Part of a small language model's weights: 11 layers.
Each number is 200 + 30 x the weight over its row's rms, rounded and kept within 0 to 999. Layers, rows and columns count from 0. The size before them is the row's rms in percent of the matrix's.

# layer 5 MLP up, 640x192, rms 0.0889, rows 524-538, columns 96-191
101,185,177,219,172,220,252,166,204,169,172,187,203,238,138,181,157,154,216,218,203,200,182,251,157,128,227,219,209,219,232,227,201,236,143,205,204,165,193,219,185,198,185,224,194,218,187,194,143,236,213,194,280,144,217,199,166,206,209,158,188,250,187,209,204,205,200,239,181,250,216,166,221,236,223,228,237,183,183,209,257,182,221,222,218,189,182,211,231,233,208,219,245,195,171,195,215
104,166,201,196,127,183,177,179,202,205,208,205,219,142,203,203,177,181,174,235,226,214,183,228,181,255,172,174,240,170,192,180,182,247,185,199,154,162,208,204,185,220,200,212,206,245,195,176,235,196,170,225,247,156,228,224,206,235,176,143,165,252,177,182,180,160,202,148,217,196,220,244,222,197,200,155,141,171,110,198,206,179,210,204,209,177,201,178,235,196,270,175,194,136,187,209,225
100,199,158,244,256,192,193,143,210,288,198,226,219,174,199,137,194,182,196,150,219,218,170,207,212,182,210,193,210,252,210,183,180,212,255,155,244,183,225,215,195,212,206,291,199,189,200,155,186,204,216,203,203,241,193,216,189,207,181,193,192,221,200,191,180,114,251,210,207,242,213,238,226,220,194,131,153,206,198,190,220,227,209,187,191,201,209,271,227,217,155,253,183,202,191,136,144
109,179,190,150,212,224,173,191,184,196,213,173,184,166,221,180,172,217,239,129,221,193,159,208,265,222,203,230,196,101,197,204,180,202,223,237,208,228,180,179,197,202,221,232,271,219,183,187,185,214,211,152,186,200,242,193,212,217,238,157,194,154,186,182,192,193,259,184,184,201,213,200,199,169,208,178,183,202,220,188,162,237,189,132,213,190,199,196,187,199,164,209,207,169,261,143,267
105,172,212,233,226,177,213,256,224,194,152,194,222,211,203,148,189,233,219,200,200,226,245,203,226,233,243,225,174,269,211,230,221,229,213,220,234,199,205,214,196,146,217,200,166,124,212,230,164,258,211,195,173,215,184,203,200,209,198,249,231,209,193,152,177,194,197,183,183,187,210,205,144,161,267,214,174,186,180,230,234,226,191,210,196,236,111,186,147,197,164,217,253,196,167,173,198
096,217,170,236,201,218,217,174,199,235,184,235,227,167,149,215,158,221,240,142,219,216,233,207,235,191,192,212,215,195,239,236,222,152,189,231,233,203,240,230,227,212,199,166,222,199,226,180,249,197,207,181,193,154,213,184,213,247,114,202,169,226,187,205,191,205,189,195,211,190,187,239,213,206,201,160,214,217,181,183,161,166,250,162,249,162,176,171,197,264,205,217,234,141,233,175,189
101,161,152,216,154,209,192,240,222,203,176,235,231,189,185,218,211,171,267,266,239,169,266,159,169,208,183,219,146,228,258,207,207,216,210,181,195,233,228,221,187,213,210,182,179,148,218,235,196,238,160,238,201,203,200,215,194,171,229,175,199,196,213,204,232,162,220,192,240,174,190,157,196,217,218,187,251,217,268,220,248,212,205,209,193,200,208,235,140,230,211,190,212,214,250,184,206
101,221,213,193,210,203,219,210,246,236,154,236,227,148,175,231,201,187,225,150,161,187,182,178,142,243,218,215,185,193,267,224,253,173,206,219,200,206,155,160,260,232,186,246,230,188,206,213,212,212,199,209,186,188,152,155,131,197,208,181,219,249,167,205,217,243,205,222,186,198,146,244,218,200,237,193,201,179,234,221,171,173,236,202,235,142,245,203,217,210,188,173,203,205,224,275,241
100,215,200,185,148,232,199,192,203,217,258,145,150,157,167,205,223,189,232,260,227,180,170,187,223,207,245,180,161,193,194,167,197,250,226,175,232,257,205,202,153,165,258,203,187,200,216,151,223,212,250,205,257,194,224,160,188,198,162,215,195,201,194,220,178,176,215,179,228,132,218,149,224,151,206,222,209,240,221,189,228,210,142,193,207,212,182,215,220,235,213,225,213,215,202,180,157
097,145,207,234,197,172,231,181,196,181,208,212,185,225,232,196,187,215,189,162,233,203,213,198,207,183,259,224,198,150,205,241,166,193,242,179,168,147,172,175,270,195,216,192,215,235,177,241,180,241,223,228,184,172,225,155,204,203,203,193,221,238,212,205,207,124,195,151,257,235,166,210,215,235,228,221,203,170,208,164,213,217,189,206,215,136,250,212,221,216,145,206,212,245,182,197,221
102,204,167,186,227,183,231,188,180,202,214,234,181,203,213,216,163,145,152,164,183,258,228,191,236,183,234,227,237,169,140,170,167,151,230,207,213,209,199,182,201,246,237,241,169,168,180,177,188,211,167,136,204,221,173,203,228,269,166,209,172,225,219,197,175,199,144,258,233,211,205,155,178,250,160,237,209,224,238,235,218,230,202,181,206,213,215,166,250,202,229,174,177,171,175,177,223
099,182,203,182,236,203,188,182,179,210,223,193,210,153,190,214,172,169,223,245,164,205,198,169,236,220,171,200,238,149,248,244,252,154,207,212,195,193,202,236,239,224,199,213,187,170,220,208,215,217,192,109,195,211,213,187,192,222,178,250,186,221,181,199,174,245,215,217,254,193,200,159,206,196,161,203,199,174,223,240,223,194,208,165,182,180,248,226,159,219,227,209,201,172,192,224,173
099,174,178,246,197,212,226,258,208,140,198,194,234,210,172,219,197,234,175,174,150,250,202,208,201,216,168,222,237,227,230,225,175,239,227,172,287,223,218,177,244,221,182,190,233,238,161,174,168,252,181,197,193,205,228,222,177,271,191,180,191,208,219,202,216,232,210,184,168,213,205,177,175,213,215,167,180,218,166,161,164,213,162,233,169,187,210,256,182,145,210,184,271,160,166,186,195
107,175,211,251,154,206,193,198,183,187,190,191,155,185,206,152,222,170,219,205,185,203,141,207,194,214,259,196,220,169,214,189,212,161,176,185,216,223,210,204,207,182,133,225,198,210,162,190,229,181,240,245,217,196,221,150,191,238,159,206,245,207,189,177,266,158,175,147,236,243,265,106,222,207,194,161,210,156,225,173,244,122,233,228,275,195,190,209,230,182,197,240,196,161,187,251,216
098,204,260,202,147,218,195,181,226,182,161,217,194,185,163,193,188,223,254,222,165,181,221,221,235,213,213,240,166,171,178,189,270,222,156,197,187,162,207,205,191,159,161,160,184,166,234,197,175,196,156,221,208,168,193,239,187,176,262,195,174,168,197,166,199,183,174,205,209,202,172,227,201,172,194,172,191,202,194,178,191,177,245,200,180,172,146,143,225,211,225,193,187,241,185,197,202